Part of a small language model's weights.
Size: 9 layers, 152M parameters.
Training: a variant of Adam for these matrices, 891M tokens, 6795 steps.
Each number is 128 + 32 x the weight over its row's rms, rounded and kept within 0 to 255. Layers, rows and columns count from 0. The size above them is the row's rms in percent of the matrix's.

# layer 3 MLP up, 2304x768, rms 0.0502, rows 507-542, columns 480-575
size [ 99 101  96  97  97 101  95  94  99 105  95 103  84 103  96 110 101 103  97 105  98  94 102 107  97 100 112 110  95  95 102  95  96 101  99  97]
[[129 157  99 107  85 180 186 142 143 129 157 134  77 158  96 145 167 117  87  88 194 119 125 180  91 156 150  97 133 178 103 153  52 146 106 161 158 129 132 135 136  93  97 123 166 117  93 114  63 153 137 131 130 124 190 124 124 147 108 136 156 157 136 122  83 152  85  83 116  71 102 101 190 137 125 127 161 141 133 169  76 107 102  16  61 131 116 193 184 120 104 114 118 150 117 119]
 [201 101 128 132 119  84  81  97 140  94 139 152 150 188 135 104 132  60 141 125  91 135 143 132 133 138 111  90 107 167 206  89  93 168  35 118 151  94  82 107 102 124 131 111 115  97 123  78 129  89 166 164 203 110 137 111 129 154 182 169 187 153 111  94 146 108 121 152 159 215 189  84 105 189 142 162 142 149 169 129 138 130 104 113 120  54 162 167 132 131 195 119 122 129 136 150]
 [130 145  99 159 135 174 111 114 132 113 130 135  88 111 126 120 148 106 109 142 128 121 146 164 182  90 176 161 167 121 142 189 110 156 149 174 131 103  96  86 160 182 145  51 134 120 183 140 141 184 128 145 138 126 122 154 113 119 133 159 150 133 154 120 144 145 149 114  85  49 150  74  97 105  59 104 135 151  65 172 160 103 137  47 113 168 118  95 120 146 164 157  93 129 179  75]
 [191 157 117  71 139 133 123  98 129  75 155 149 144 154 131 103  82 155  72 168 119 137 183  75 155 155 103  69  74 147 112 161 134 136 139 100 133  89 132 103 112  88 138 188 108 185 124 129 124 133  92 131 133 192 174 151 108  99 136 139 124 176 117 169 102 135 117 105 135  87 174 141 118 172 124 159 127 136  63 144 105  47 165 139 139  67 149 134 130 127 110 131 146  99  99 121]
 [100 165  77 160 148  70 138 166 118 156 139 103 100 122 120 130 134 128 133 151 140 131 122 131 121 116  96 201 172 154  98 135 161 166 118  79 131 132  92 144 182 130 111  75 138  99 155 170 136 134 117 169 161  88 114 165 129 100  94 139 174 146 131 126  78  84 163 160 155  89  98 107 167 175 143 181 217 157 134 129 116 121 145  98 120 118 116 164 110 109 138 170 107  81 167 109]
 [136  97 134  98 145 134 103 118 153 178  84 167 111 200 103 115 142  95 125 159 119 129 128  86 108 142 196 108 101 102 108 100 145 137  81 115 124 107 133 179 101  87 128 109 114 148 127 109 141 129  64 125 166 124 189  99 167 163 135 159  88 152 115 102 108 102 136 142 154 137 117 149  85 152 119 128 128 136 136 184 103 138 164 121 116 148 130 181 124 121 132 146 126 154 182  72]
 [126 119 107 130  87  70 159 125 111 122 136 114  90 149 107 120 138 185 100 205 122 144 183 139 133 161 157 120 142 198 141 188 121 105 111 101 137 110 113 110 162 102  94  94 121 135 146 128 140 101  71 118 128 110 174 163 124 133  85  77 148  96 118 146 107  80 110 133 164 115 120 126 114 144 133 126 119 167 104 183 119 177 115  81 180  78  43 100 100 116 116 150 167 130  82  86]
 [157  66 141  99  99 164 162 147 123 111 127  85 100 172 133 126 119 156 108 163 148 137 134 197 131 174 165  32 146 154 124  85 125 136 108 124 163 117 144  67  87 117  96 124 120 163 103 106 125 115 123 117  97 129 110 186 192 188 101 168  83 149  99 174  75 131 106 138 118 161 110  89  95 130 111 133 101 110 146 127 166  83 119 162  91 143 103 163 109 149 174  99 117  89  87 113]
 [147 165 169 193  96 138 148 112 122 147 140 181  75 140 115 107 110 128  97  68 143 172 118 102 200 108  82 112 143  55 173 156 106 154 120  98 219  92 117 129 254  52 167 142 102 148 156 129 152  69  92  80  74 160 112 128 155 135 130 151  99 135 142 167 123 134 125 138 175 126 136 118  70 166 114 158 146 130 156 104 122 159  78 100 144  97 140 150 109 141 107 135  99 153 183 104]
 [106 133 139 106 143 171 156 136 121 159 184  90  86 153 178 151 201  79 120  49 128 108 185 130  75  88 115  85 106 124 201 149 150 124 104 133 113 123 108 111 173 138 141 119 108 101 135 116 159 125 149  92  88 100 170 139 165 129 166 122 142 152  98 163 119 144 116 167 175 125 180 147 174 142 151  90 166 181 142 142  73 178 151  95 115 111 166 175 110 121 173 142  80 137 135  93]
 [159 113  80 174 125 134 109 124 140  89 129 153 131  96 142 110 137 126 135 133 176 146 113 134 114 151 134 106 123 111  98 149  79 110 132 114  91  89 181  94 132 105 104 127 139 104 107 141 155  95 163 167  93 162  91 139 121 135 169 176 153 129 144 104 172 109 116 137  98 172 111 153  97 158  97 103 163 202 158 181 132 122  36  87 125 179 164 159  83 114 142 130 128 108 119 179]
 [140 136 134 160 166 141 186 104 100 174 160 141  97 162 216 124 195  98 147 103 153 157 130 159 166 102 147  92 123 133  61 223 129 150 137 135  86  96  73 149 151 163 124 107 161 117 164  59 192 119 120 154 106 105 117 158 159 208 171 115 130  67  79 143 121 107 109 117 114 130  77 165 115  91 113  97 140 137 138 153  96 142  75 132 119 133 114 157  80 157 110 131 115 133 146 105]
 [148 113  90 117 151 165 127 125 108 130 105 148 119 171  90  86 235 130  54  78  82 171 186 125 164 149 116  91  65 127 124  77  99 133  99  70 107 116 141 124 129  83  55  81 145 102  89  81 135 164  95 142 147 151 145 130 172 121 158 113 113 109 124 152 191 138 135 117 112 114 164 114 132 148 109 157 126 126 129 194  93 141 144 155 130 127 119  73  56  81 114 131 167 144  93  79]
 [135 169 100 113 173 119 194 142 123 134 134 137  79 142 186 155 128 144 170 170 120 139 133 128 176 165 130  91 136  93 136 113 140 175  50  73  91 159 136 141  91 143 102 150  89 162 135 111 159 136 100 137 106 116 128  87  65 113 157 107 137 113  70 140  97 130 125 140 149 168 102 142 114 126 147  78 151 155 114 138 135  99  96 155 104  93 124  79 129 126 121 151 112 168 162  87]
 [ 87 192 126 128 151 131  67  79 106 106 144 152 108  95 151 196 164 155 171 163  71 175 129 123 139  77 163 129 153 176 129 143 126 130 124 128 145 161 137 115 116  80  86 105 119 106 141 111  85 158 124 134  82  94 109  73 144 169 150 124  98 135 112 114  94 207 193  88 198 213  72 149 182 129  97 147 123 147 124  86 103 103 155 143 130  98  91 103 152 108 144 167 186 106  99 109]
 [149 139 104 101 160 124 122 133 107  98 131 100 149 165 134 157 164  98  71 123 175 149 134 153 163 100 109  53 179 129 120 105  98  87 146 133 127 134  90 183  73  84 134 114 123 120 146 150 148 153  61 158  86 132 143 109 155 116 150 155 110 150 187 110 133 140 108 102 129 106 138 178  37 134 141 137 135 121 140 118 150 155 123 102 113 107 142 131 146 167 129 132 100 163 211  77]
 [145 114 121 161  82  90 104 113 108  86 151 120 129 137 158  93 104 152 120 124 157 107 119 121  92 206 144 117 173 109 187 121 128 157 137 122 152 120 103 164 145  69 121 160 212 101 122 127  91 140 142 114  85 117 110 118  93 139 144 194 101 115 134 143 149 151 176 172 156  93 153 124 106 101 155  96 149 165 175 171 114 137 129 182 215 108  93 142  96 196 160 144 102  63 156 152]
 [191  97 122 105  48 136 118 116 151 156 158 124 127 146 148 150 124  82 112 123 138 149 100 134 170 129 147  96 197 154 116  61  72 164 159 153 186 185  90 101 101 112 168 117  89  94 118  24  92 138 122  89 190 169 139 132 146  96 125 150 128 115 147 174  58  88 159 117 149 110  89 143  72  98 172 175 145 127  80 117 141 130  72 117 123 112 134 169 162 108 219 197 113  97 145 148]
 [157 143  61 126 144 129  98 106  85 122 137  94  72 147  96 130 156  89 136 110 133 123 220 153 151 109 133 134  68 108 178  92  99 143  83 138 179  78 117 111 148 158 105 122  97 120 113 135 152 175 165  94 159 118 183  88 130 135 156 134 150 126 162 191  40 119 168 133 155  86 133 125  92 136 184 112 139 153  97 141 112 138  95  61 178 120 157 152 137 103  62 126 129  85 151  94]
 [156 103 152 100 170  68 178 176  66  89 150 172 128 141 198 147 141 104  72  94 119 105 158 129 138 167 143  64 151  85 181 123 195 130 134 202 108 143  88 105 119 132 131 106 136 148 127 100 132 101 126  81 121  79 146 213 122 167 128 106 183 145 155 168 133 166 160  68 153  99  96  75  87 123 161 143 111 153 165 140 161 152 177 103 128  81 110 117  82 171 189 128  96 146 156  84]
 [126 125 184  99 132 183 187 127 144 135 179 134 145 129 132 151 234  76  99 157 163 133 136  51  95 142  99 104 113  84 123 115 128 156 145  95 128 107 142 110 173 113 113  72 101  98  98 111  92  83  89 104 147 106 125 113 174 165 122 217 110 133 109 113 113 114 108 159 159 141 140 104 202 198 121  79 157 129  84  77 146 110  79 157 142  63 146 130  94 159 183 121 110 142  71  89]
 [ 99 124 156 135  96  76 172 102 155 104 130 117 149 119 135  99 159 104 119 158 105 143 162  84  79 126 147  95 136 164  74 173 140 150 162 127 158 143 143 134 164  66 104 182 125 210 180 115 111 113 142 129  58  67 142 184 140 203 100 135  92 170 194 114 132 142  88 180 142 111  96  60 107 155 134 138 129 132 105 229 161  88 145 118 143  81 164 131  69 136  69 165 116 133 110 125]
 [116 172 115  98  56 135 126 136  60 107 169 172 105  88 115 172 152  35  88  74 170 154 143 147 116  90 125 161 164 187 157 112  68 143 136 116 159 149 108 123 143 114  92  90 103 132  66 141 139 109 124 105 103 108 148 102 169 161 133 141  99 170 161 172  59 120 138 159 185 113 140  89 136 118 112 113 113 125 122 147 170 133  93  92 122 147 152 115  25 172 138 125 172  72 150 153]
 [168 137  64  77 145 111  70 151 155 150 132 175  92 122 148 125 216 109 110  99 133  81 187 146 140 171 175 162 124 149 132 101 105 138 167 187  71 110 123 163 156 161 128 138 105 155  75 152 100 106 196 127 161 127 130 150 142 105 149 122 115 134 131 152 120 164 123 205 129  87 172 117  51 151 118 106 147 160 149 125 135 143  99  43 167 137 137  42 129 120 188 146  85 148 162 148]
 [ 93 113 140 147 153 133 120 134 144  93  90 120 164 107 125 153 159 117 153 121 133 105 162 173 135 113 111  99 136 146 133  77 118 101 153 148 147  44 124 160  40 106 125 128 158  91 153  84 165  68  74 135 129 138 120  99 135 124 114 101 163  73  93  92 160  96  68 132  87 146 150 152 104 126  99 111 132 127 154 174 132  42  92 148 133 140 153 206  68 150  89 149 146 145 111 109]
 [127 132 138 110  66 177 120 150 116 154 179 163 103 112 128 124 130 120 133 118 113 156 162 133  28 121 174  83  94 124 112 125 118 100 111 142  92 106 185  60 143 121 111 145 166 151 116 142 159  71 157 134 146  90 111 103 133 192 139 117 116 117 139 112  76  80  57 183 203 115 109 143 111 179 131 106 191 148 107 161 159 129 104 122 142 155 205 149 112  91 151 156 175 124  87 126]
 [118 127 144 173 102 149 138 141 116  89 187 158  95 223 203 102 173 136 184 158 124 160 199 114 115 177  93 137 153 159 137 120  45 139 116 128 129 147 141 162 110  82 149 112 144 124  98  94 119 123 164 170 129  96 131 152 153 115 140  79 180 122 149 114  87 123 127 133 133  83 135 148 173 111 100 125 124 233 155 145 159  98 119 106 126 128 117 122 150 153 147 154 166 110 131 170]
 [ 46 172 155 173  96 130 170 121 123 158 148 114 109 161  99 146 109 149 137 155 137  89 154 175  81 126  72 155 156 103 114 135 167 132  68  62 183  95  74 170 164 139 177  64 139 125 102 114  97  97 153 100 140 152 172 122 119  68 132 117 193 129 135 105 103  83  73 216 150 135  94 131 119 139 101 137 156 103 154 147  73 126 103 117 109 139 112 134 106  95 109 187 126 143 108  90]
 [109 128 117 156 207 150 165 183  96  77 127 155 100 149 126 113 137  98 116 124 127 137 174  81 142 156  75 150 117 140 101 147  80  84 146 162 125 112  93 153 149 109 135 115  99  89 198 115  99 124  66 135 148  75  50 190  53 125  87 117 111  83 173 161 124 117 131 165 127 129 124 172 115 102 168 130 128 152  92 148 167  85 130 169 125  98  95 119 102 188 100  96 108 120 161  45]
 [133 143 129 147 135 125  86 105  57 129 138 184  89 109 113 138 131 136 148 142 152 188 146 123 165 122 138 218 175  67 185  95 170 135  39 136 141  81 159 127 110  82 128 141  96 163 113  96 105  98 150 118 127  78  77 115 147 153 111  98  86 141 159  70 208 162 119 151 133 101 119 150 134 144  95 169 148 132  84  95 163 120 100 110  83 197 155 111  69 159 181 125 109 139 128 140]
 [ 69 127 140  69 149 129 118  99 109  83 169 100 143 149 142 159 137  56 183  71 105 117 144  86 119 122 138  81 103 136 201  95  71 129 152 165 114 128  77 175 125 171 118 102 176 113  90  83 121 164  60 135 113 136 105 141 193  95 137 130 135  83  97 178  38 114 110  62 141 139 156  85 125 122 155  93 193 118 129 101 139  72 134 110 160 106 131 171 131 134 178 184 162  95 132 136]
 [116 167 132  98 110 120 110 174 110 107 150 109 114 111 164 203 106 121 136 116 146  92 172 194 116 102 115  92 114 145 177 159 121 104 167 110 194 165  91 119  74 135 162 180 220 154  90 113 102 117 133 124  96 144 141 105  84 109 125 192 100 140 180 201 118  70  88 138 146 143  73 147 113 129 121  79 124 171 104  79 190 164 135 150  92 124  78 110  63 175 165 203 198 162  78 107]
 [124 101 126 134 155 156  77 105 119  95  97 124  89 197 185  90 152 133 121 123 136 130 174 120 139 120 113 134  82 162  93 149 139 150  55 188 160 141 162  69 161 139 173 148 160  64  80 101 112  78 124 104 138 113 109 104 111 156 134 105  90 165 125 111 145  91 165 167 149 109 114 121  84 155 204 169 201 120 125 102 125  98 129 144 143 143 152 176  85 119 146 134 135 164 189 138]
 [148  85 154 131 120 127 100 130 136 132 160 125 101  91 137 161 129 147 133 145 134 147 100 165 102 138 160 136 131 196 123  75 141 111  96 140  86 137  93 127 113 150 138 114 120  73 113  87 142 125 101 157  74  34 150  50 117 107  93 154 138 160 112 122  98 136  80 114 112 112 159 113 164 123 139 124 129 197 117 130 155  93 100 121 111  86  83 144 137 151 171  96 119 136  97 113]
 [152 140  81 159 167 100 132 146 157 189 141 171 145 116 156 145 185 140 125 185 128 141 185 134 211 157  92 134 124 114 160  96 143  91 141 107 133 134  76 181 184 129 104  83 123 117 143  74 125  93  65 116 133 118 130 144 138 153  79 125 114 100  87  90  76 143 142 142 106  64 114 118 145 154  86 137 125 144 196 110 129 158  96  91 131 121 117 146 145  95 126 121 141  60 156  34]
 [164 120  57 111 141 190  62 130 111 157 132 149  99 111 168 183 146  77 131 148 187 136 126 139 157 135 146 125 140 123 145 110  57 142 153 147 135 108 110 175 131 111 124 105 146 121 170 112  66 115 120 135 107 112 151 109 197 155 164  96 145 178 114 163  57 115 164 133 192  89 167 128  94 132 103  82 107 161 115 124 142 105 124 138 133 135 145 161 174 145 222 125 121 102 106  85]]
# layer 3 MLP down (transposed), 2304x768, rms 0.0443, rows 507-542, columns 480-575
size [100 103  98  97  97 101  96  95  97 103  89 103  86  98  95 109 101 106  93 103 100  96 100 107 100  99 101 112  98  95 103  98  98 101 102  94]
[[ 98 149 194 161 132 172 119 105 169  96 130 155 129 114 129  83 136 120 145 109  47 159 111  99 160 124 133  85 123 155  57 152 168 200 113 122 134 144 128 123 177 130 169 167 114 110 165 143 133 136 128 142 154 103 144 157 162 151 117 134 114 132 164 118 101 112 128 107 130 138 161 179  60 104 171  75  97 117  58 106 121 117 140 174 147 190 136  96 132  58 105 139 101 152 125 120]
 [130  61 219 139 103  89 140 150 140 114  85  88 149 115 102  79 130 129  95 138 150 187 152 113  83  84 122 113  78  98 163 165 117 156 107 107 203 135 163  86 144  98 146 188 123 137 127 147 116 136  77  76 125  88  82 123 122 118 167 138  64  55 120 132 124  92 138 154 115 135 141 102  82 121 118 140  64 150 124  96  60  89 135 130 129 122 178 143 174  78 130  99 138 150 130 192]
 [123  84 135 123 132 159 127 114 116 123  93 108 139 169 108 107 116 140 126 130 186 153 103 126  79 135  59 158 197  85 154 131 145 125 131 132 160 121 117 120 113 119  91 134  89 137 149  25 120 105 120  75 170  90 165 115 129  92 118 143  59  91 125 130  66 157 130 177 150 123  86  87 149 113 204 174  86  70 159 113 136 136 138 118 132 138 175 135 165  88 153 104 155 125 118 158]
 [106 120 155  98 155 158 101 120 158 106 172 150 129 125  84 112 142 175 177 133  99 188  88  99 100 158  82 119 166  68 135 117  93 113 156 157 125  90  72 149  87 193 103 142  85  91 119 104 217 108 156 144 119 107 105 133 117 152 106  95 154  87 103 122 133 131 137 113 155 108 168  89 147  32  90 159 156 114  93 120 117 125 144  94 143  91 149  79 135 141 169  95 162 119 180 155]
 [111 142 174 167 142 113 169 129 169 185 162 167 189 186 167  82 136  86 107  97 127 135  84  93 143 130 144 164 136  97 165 108 156 128  95 151 111  73 124 102 139 101 112 159 164 109 130 106 198 109 146  87 156 150 121 160 130  61 149  61  90 182 105 185  94 125 164 101 145 149 190  99 153 140 131 147 152 127  96 123  71 113 142  92 168 120 104 117  98 120 145 105 203 133 108 149]
 [146 147 143  66 103 112 122 113 110 177  67  78 133 141 103  20 122  99 105  91  96  66  83 172 129 103 122 117 111 122 101 105 137 166 114 139 132 138 159 131  63  91 141 128  91 130 127 141 127 191 150  96 183 183 162 104 154  94 108 120 127  77 110 111 141 149 133 121 114 115 115 179  88 148 132 174   0 109 119 114 129 147 198 152 144 158 134 110 128 140 138 126 139 198 134 123]
 [163 112 174  70 118 176 126 100 129 110 128 126 129 121 124 141 119  59 175  89 155 129 167 179 172 128 134 102 132 134 172  69 114 136  97 165  91  97  71 113 122 151 134  61 118 146 128  83  98  91 161 135 182  82 130 149 111 133 117 144 112 171 121  95 124 168 164 113 169 157 111  83 109 159 123  88  97  81 129 125 154  69 123  98 164 114 164 125 156 136 163  81 104 169 100 127]
 [ 89 100 129 147 122 141 127  71 124 131 162  35 139  88 119 141 142  81 150 177  60 157 188 179 106 159  96 163 181 143 135 112 124 106 104 199 146 111  95 127 155 113 120 121 127 158 159  38  91 166 137 190 127  84 105 183  72 126 127 139 115  96 158 163 155 164 147 104 171 153 113  84  85 102 164 116   0 165  97 150 122 125 166  50 120 102 178 135 149  95 151 168 117 105 127 156]
 [105 116 113 169  50 109  66  76 157 134  81 100 115  91 160 146 145 148  83 107 156 116 127 144 104 116 103 107 110 138  76 118 111  95 122 124 113 121 152 164 135 173 137 116 144 121 123 106 154 159 164 109 150 129 180 188  89 102 216 130 135 170  99 163 137 133 154 122 123 102 194 170 145 108 174 156 129 178 115 138 158 153 128 150  99 156 123 109 121 110 103  94 143 147 125 151]
 [182 135 110 134 129  89 185 126 122 164  93 116 103 128 163  77 135 172 114 146  94 163 138 143  87 123 123  72  66 168 124 209 108 155 159 104  40 120 144  87 144 124 147 142 149 141 127 144 106 166 174  87 139 102 191 145 183 124 142 111 119 109 114 139 124 157 143 141 104 126 130 139 101 174 148 138  95 156 135 134 184 185 147 112 153 151 208 123 154 100 159 113 155 121 105 114]
 [153 115 142  95 133 127 147 124 114 205 122  89 120 146 155 120 102 116  85 161 160  78 136  93 177 113 121 128 116 138 134 131 144 158 128 146 197 116 128 148 127 158 151 143  91 113  85 117  99 100 128 115 126 125 110 134 158 186  73  83  73 136 142  99 110 157 153 134 159 132  72 135 129  91 144 187 178 138 157 133 100 129 152 135 168  80 125 140  91 149 139 142 159  99 130  91]
 [115 117 162 114  91 137 126 120 159 127 114 100 124 110  81 198 111 133  89 135 152  80 127 137 123 166 184 107  86 143  96 115  79 123 164 172 123 133 100  73 100 173 154 125 115 144 125 131 111 181 117 163 147 116 120 138 130  89 141  76  91 153  97  93 121 106 103 121 136 176 147 120 100 160 111 130 124 125 133 200 148 186 138 166 174 130  91  92 107 126 126 185 179 137 158 165]
 [104  89  92 154  85 130 127  91 161 106 183 141 137 114 104 175  98 191 142 142 133 135  77 126 145 130 125 174  77 171  99 122  83 184 190 136 165 122 134 173  76  88 159 128 110 126  93 158  56 110 144  94 172 124 128 103 139 143 143 138  94 164  99  93  95 119 188  91 155 157 128 153 140 170 158  76   0 176 153  97  80 126 155 132 122 162 133 153 146 158 137 118  83 105  83 122]
 [138 149 102 115 101 138 197 127 190 145  80 117 128 142 144 146  91 183 128 207 174 141 121 124 151 172 134  87 151 101 154 125 168 158  75  56 105  82 159 122 163 115  94 183 113 139 116 117 145 119 168  79 161 113 140  76 100  97 105 135 138  92 169 163 159 169 158 148 107 110  99 161 100 134 154 121 130 125 111 151 116 132 105 146 132 142 164 158 108 123 166 170 129 144 154 134]
 [138 161 124 124 120 178 132 105 133 149 190 170 166  96 122 128 136 120 123 160 139 160 110  97 158  96 149 105 186  77 151 129  81 200 155  98  53 143 125 158 161 132 119 100 119 133 134 150 181  90 128 132 109  66 131 155 118 173 131 152 109 118 169 170 127 158 107 106 178 130 101 152 230 120  52 126 104 121 184 146 100 104 172 104 184  97 128 131 118  93 158 184 160 154 141  52]
 [117  94 148  79  98 104 154 111 114  85  87 134  92 160 147  89 111 125 169 116 145 127 153 170 135 155 122 206  84 118 102  83 107 138 147  98  88  92 129 140 142 165 137 122 159 141  79  90 154 113  94 122 181 152 171 124 137 131 123 146 132  79 107 102  82 124 115 197 118 157  76  86  82 106 180 144 154 121 118 147 146 129 124 132 155  99 112 166 135 161 114 148 193 169 113 115]
 [ 44 125 139  98 172 134 116 116  93 174 205 111 125 157 165 126 110 111 113 129 130  98 171 116 200 116 124 111 158 159 107 189 150 123 151 107 120 157 168 123 143 122 117 132 144  95 139 143 107 171 110 136 143  97 154 120 140 163  98 143 206  75 127 144 146  87  94  66 104 146 132 125 163  82 122 138 111 135  97 132  92 173 134  48 124 198 140 150  53 140 196  99 106 167  78 148]
 [141 139 114 130 141 125 110 120 212 151 189 134 149  68 145  97 131 118 133 141 109 153 149 143 131 105 155 137 176  41  99 121 118 101 120 116 139 133 152 147 123 134 114 112 136 123 162 131 132 161 107 100 123 144 245  90 118 144 135 192 122 156  60 147 135 138 139  88 168 111  97 146  99 115 156 126 132 126 124 117 156 164  51 132 161 159 103  62 115 105 196 132  78 132 179 123]
 [102 168 164 107 139 104 165  92 148 147 160 122 169 174 150  86 123 144 160 196  79 184 127 119 149 115 166 114 143 146  50 165 129 120 113 150  60 133 163 122 187 124 121 114 156 175 130  93 150 128 100 148 112  88 149 203 144  68  75 105 161 149  98 144  63  79 127  90  65 106 106 123 191 107 126  81  36  82  83 155 185  88 157 109 104 133  74 142 129  99 136 164 154 106 143  95]
 [108  92 155  66 125 105 212  97 110  48 119 103 120  88 124 170 105 143 156 110  50 158 141  81  66 112  82 113 129 167 157  73 154 115 131 112 151 146  66 105 123 133 156  82 100 155  83  93 129 132 184  82 113 100 112 100 111  73 154 105 172  82 139 111 120  97 102 117  67 176 139  77 137 110 214 112  55 149 125 146 135 184 146 147  68 145 142 119 171 145 157 179 113 128  65 113]
 [126  87 104 164  95 127  98  98 162 138 173 108 127 112 171 125 180 199 192 150 146 126 161 129 137 159  95 143 157  59  94  92 130 157 102 142 158 160 118 124 129 152 121  75 189  69 145 117 125 149  94 140 139  65 107 130 130 114 188  88  46 154 132 151  89 141 167 141 125 167 167 108 174  97 185 111  66 171 154 144 187 146  66 128 179 129 154 199 101 138 128 164  68 155 160  92]
 [153  98 118 161 166 102 144 176 151 136  92 109  92 143 101 186 118 116 153 140 152 103 162 139 191 113 131 158 121  91 157 139 143 126 139 140 170 138 124 158 136 128 105 183 140  47 132 152 112 100  77  79 137 181 139 112 108 103 140 135  94 157  65 113 122 141 213 116 191 126 113 106 132 109 113 149  95  88 147  44 159 158 134 132 170  92  99  84 178 167 185 114 187 141 137 215]
 [ 80 111 106  99 113  47  94  77  99 134 118 126 155  82 141  87 158  98 122 175 107 111 253 108  79  75 126 128 118 155 102 146  75 120 168 126 174 102 109 105 125 109 144 121 105 131 150 130 131 102 103 128 198  88  87 144  74 163 164 118 117 148 156  52 107 103 165 140 104 122 103 164  84 104 120 118 132 149 128 135 179 177  75  88 109 106 122  58  91  58 128  70 166  55 147 141]
 [105 121  86 102 158  36 166 168 134 108 121 139  78 153 184 136 109 127 197  86  91 114 180 113 139 139 128  70  90 134  93 142 108 110 112 171  28  75 199 125 154 116  56 148 122 111 163 109 107 115 116 143 147 121 131 130  91 166 129 105  87 108 104 154 142 102  86 159 121 131 149 171 113 138 102  69 131 102 124 104 178 157 103 118 127 205 122 153 153  51 138 156  81 172 145 130]
 [116  67 118 118  93 108 135 100  89 120 125 178 143 188 120 144 130 214  98 160 106 102 117 116 127 122 156 107 137 188 134 161 149 116 136 100 154 112 104 165  68 119  84 133 131 101  96 143 108 168  72 164 133 192 164 129 116 144  76 100 149 152 205  95 174 178 120  60  92 128 145 157  86 115 221 103 110 192 143 129 124 114 143  97 144 102 111 174 113  86 157 154 135 114 116 166]
 [123 127 115  59  98 191  74  85 111  88 102 149 110 169 111 151  99 135  80 135 104 111 117 142  91  94 101 174  86 141 128 156 168 112 103 117 129 120  91  54 111 129 159 114 133 118 103 125 159 138 166 119 113 122 106 169 142 124  97 138  90 139 112 126 130 128 129 173 159 209  94 145 112 102  93 155 169  69 108  95 152 179 165 139  87 141 120  85 133 109 165 144 182 139  44 162]
 [163 117 138  72 133  88 179 111 130 103 135 136 145 121 140  94  89  92  66  98  94 124  91 117  76 103 116 145 171 119 160 105 152 148 131 120 124 113 112 125 131 188 121 113 109 137  94  96 132 112 173 123 139 141 134 118 160 165 159 110 149 153 145 153 154 108 142 124 110 137 169  72 154 117 110 124 122 179 133 103 152 169 128 215 165 136  53  86 136 106 149  93  64 150 126 153]
 [151 139 110  62 174 144 182 151 123 102 196 134 151 106  92 110 131 122 128 132 148 144 100  93 124 137  61 153  94 159 119 172 168 130 159 121 135  99 151 183 140 207 161 104 164 149 151 148  89 126  35 175 122 113 202 166  93 166 119 107 107 107 162 151 114  50 130 156 144 168 169 187 134 148 109 105 176 110  89 105 104 103 138 130 190 160  76 137 177 171 109  78 150 184 164  74]
 [133 162 112 126 172 150 132 116 163 132 165 145 129 157 175 154  99 140  94 136 107 177 120 118 184 138 104 113 118 108 122 117 105 154  96 111 154 134 118 175 103  77 123 150 136 125 126  69 119 113 160 138 170 132 113 129  88 109 117 107 134 122 170 105 149 105 190 107 132 122  71 158  95 115 172 138  87 104 118 102 187 151  86 156 146  98  94 120  96 116 121 104 139 123 160 112]
 [ 91 109 118 174 114 129 169 182  82 161 134 104 198 152 149 124 100 129  98  56 187  81 167  90 132 119  98 118 111 165 132 131  62 123 161 154  83  91  67 171 186  98 131 125 133 127 123  79 117 191  54 147 108 104 105 175 157 108 127 135 106 132 142  78  89 131 108 130 138 153 203 148 156 116  90  94 108 118 184  68 130 148  86 118 172 112 166 178 185 104 128 135 147 131 147  80]
 [123 103 138 146 148 106  93 104 114 123 108  48 132 130 127 158 147 150 121 110 152  75 114 146  93 129 159 143 168 143 127  95 173  72 162 103 152 151 158 155 116 150 147  56 122 135 151 133 157 140 144  95 136 140 173 153 108 102 104 127 157  97  68 114 132 182 142 108 137 101 122  77 150 150 188 103 157 136 154 160 171 175  83 113  89 142 146 160 136  89 174 110 134 125 141 161]
 [122 146 114 197 123 117 113 105 173 190 123 126  95 116 143 115 170 188 134 115 162 188 106 135 149 102 117 161 114  63 150 124 109 105  87 124 138 166  98 197  98 147 143 114 125 120 138 139 178 106 111 152 126 118 151 101  83 124 159  83  59 125  71 129 151 154 171 144 173  85 151 147 129 135 134 102 116 143 118 140 129 103 188 133 110  95  61 187 171  77 108 151 123 129 145  59]
 [104  90 132 109 123 111 140 187  89 115  78 109 172 159  74 118  98 171  90 146 156 102 133 105 161  95  98 108 176 131 151 104 119 140  95 149 148 132  51  47 123 133  88 111 137 114 143 110  33 144 110 129 141 128 114  73  89  75  84  94  88 141  84 129 113 163 161 173  96 112 124 108 100 164 149 116 153 142 119 124 123  85 167 158 185 122  45 135 127 182 136  93 151 156 125 145]
 [ 95 113  61  77 196  89 174 123  83 135 128 180  81 127 135 145  75 119 182 107 139 110 141 139  80 119 196 214 115 140 123  83 113 126 129 139 122 111 103 167 186 164  98 139 106 191 118  98  81 124 193 203 144  85 149 100 120 156 128 171 127 146 101  91 127  86 104 162 182 168 155 187 128  91 102 128  55 135 106 118  83 186  80 118 167 106 143 147 131 147 125 139  97  72 109 155]
 [116  93 125 126 121 111 147 121 137 156 145 108 149 104 129  31 104 115  65 139 122  98 114 117 146 134 146 154 125  79  90 150 119  77 141 111 169 123 127 132 127 155  74  89 133  75 166 113 139 143  87  93 181 142 140 168 120 141 118  98  70 111  87  71 109 162 140 192 150  90 151 166 180 113 129 102 121 100 146 130  80 214  95  96 159  51  73 151 157 102 128 111 144 125 106  98]
 [100 117 145 101 106 147 165 154 119 100 133  96 163 152 149 147 159 127 164 146 108 115 144 144  94 132 132 179  46 143 184 177 109 135 146 114 118 136 149 125 133 141 118  83  91 188  71 126  84 116 168 110 131 148 110 121 127 134 147 148 132 119 117 163  79 119  99 143  85 171 134 152 150  43 103 168   0 117 118  97 106 131 141 123 124 128 111 119 138 131 127 108 136  84 122 153]]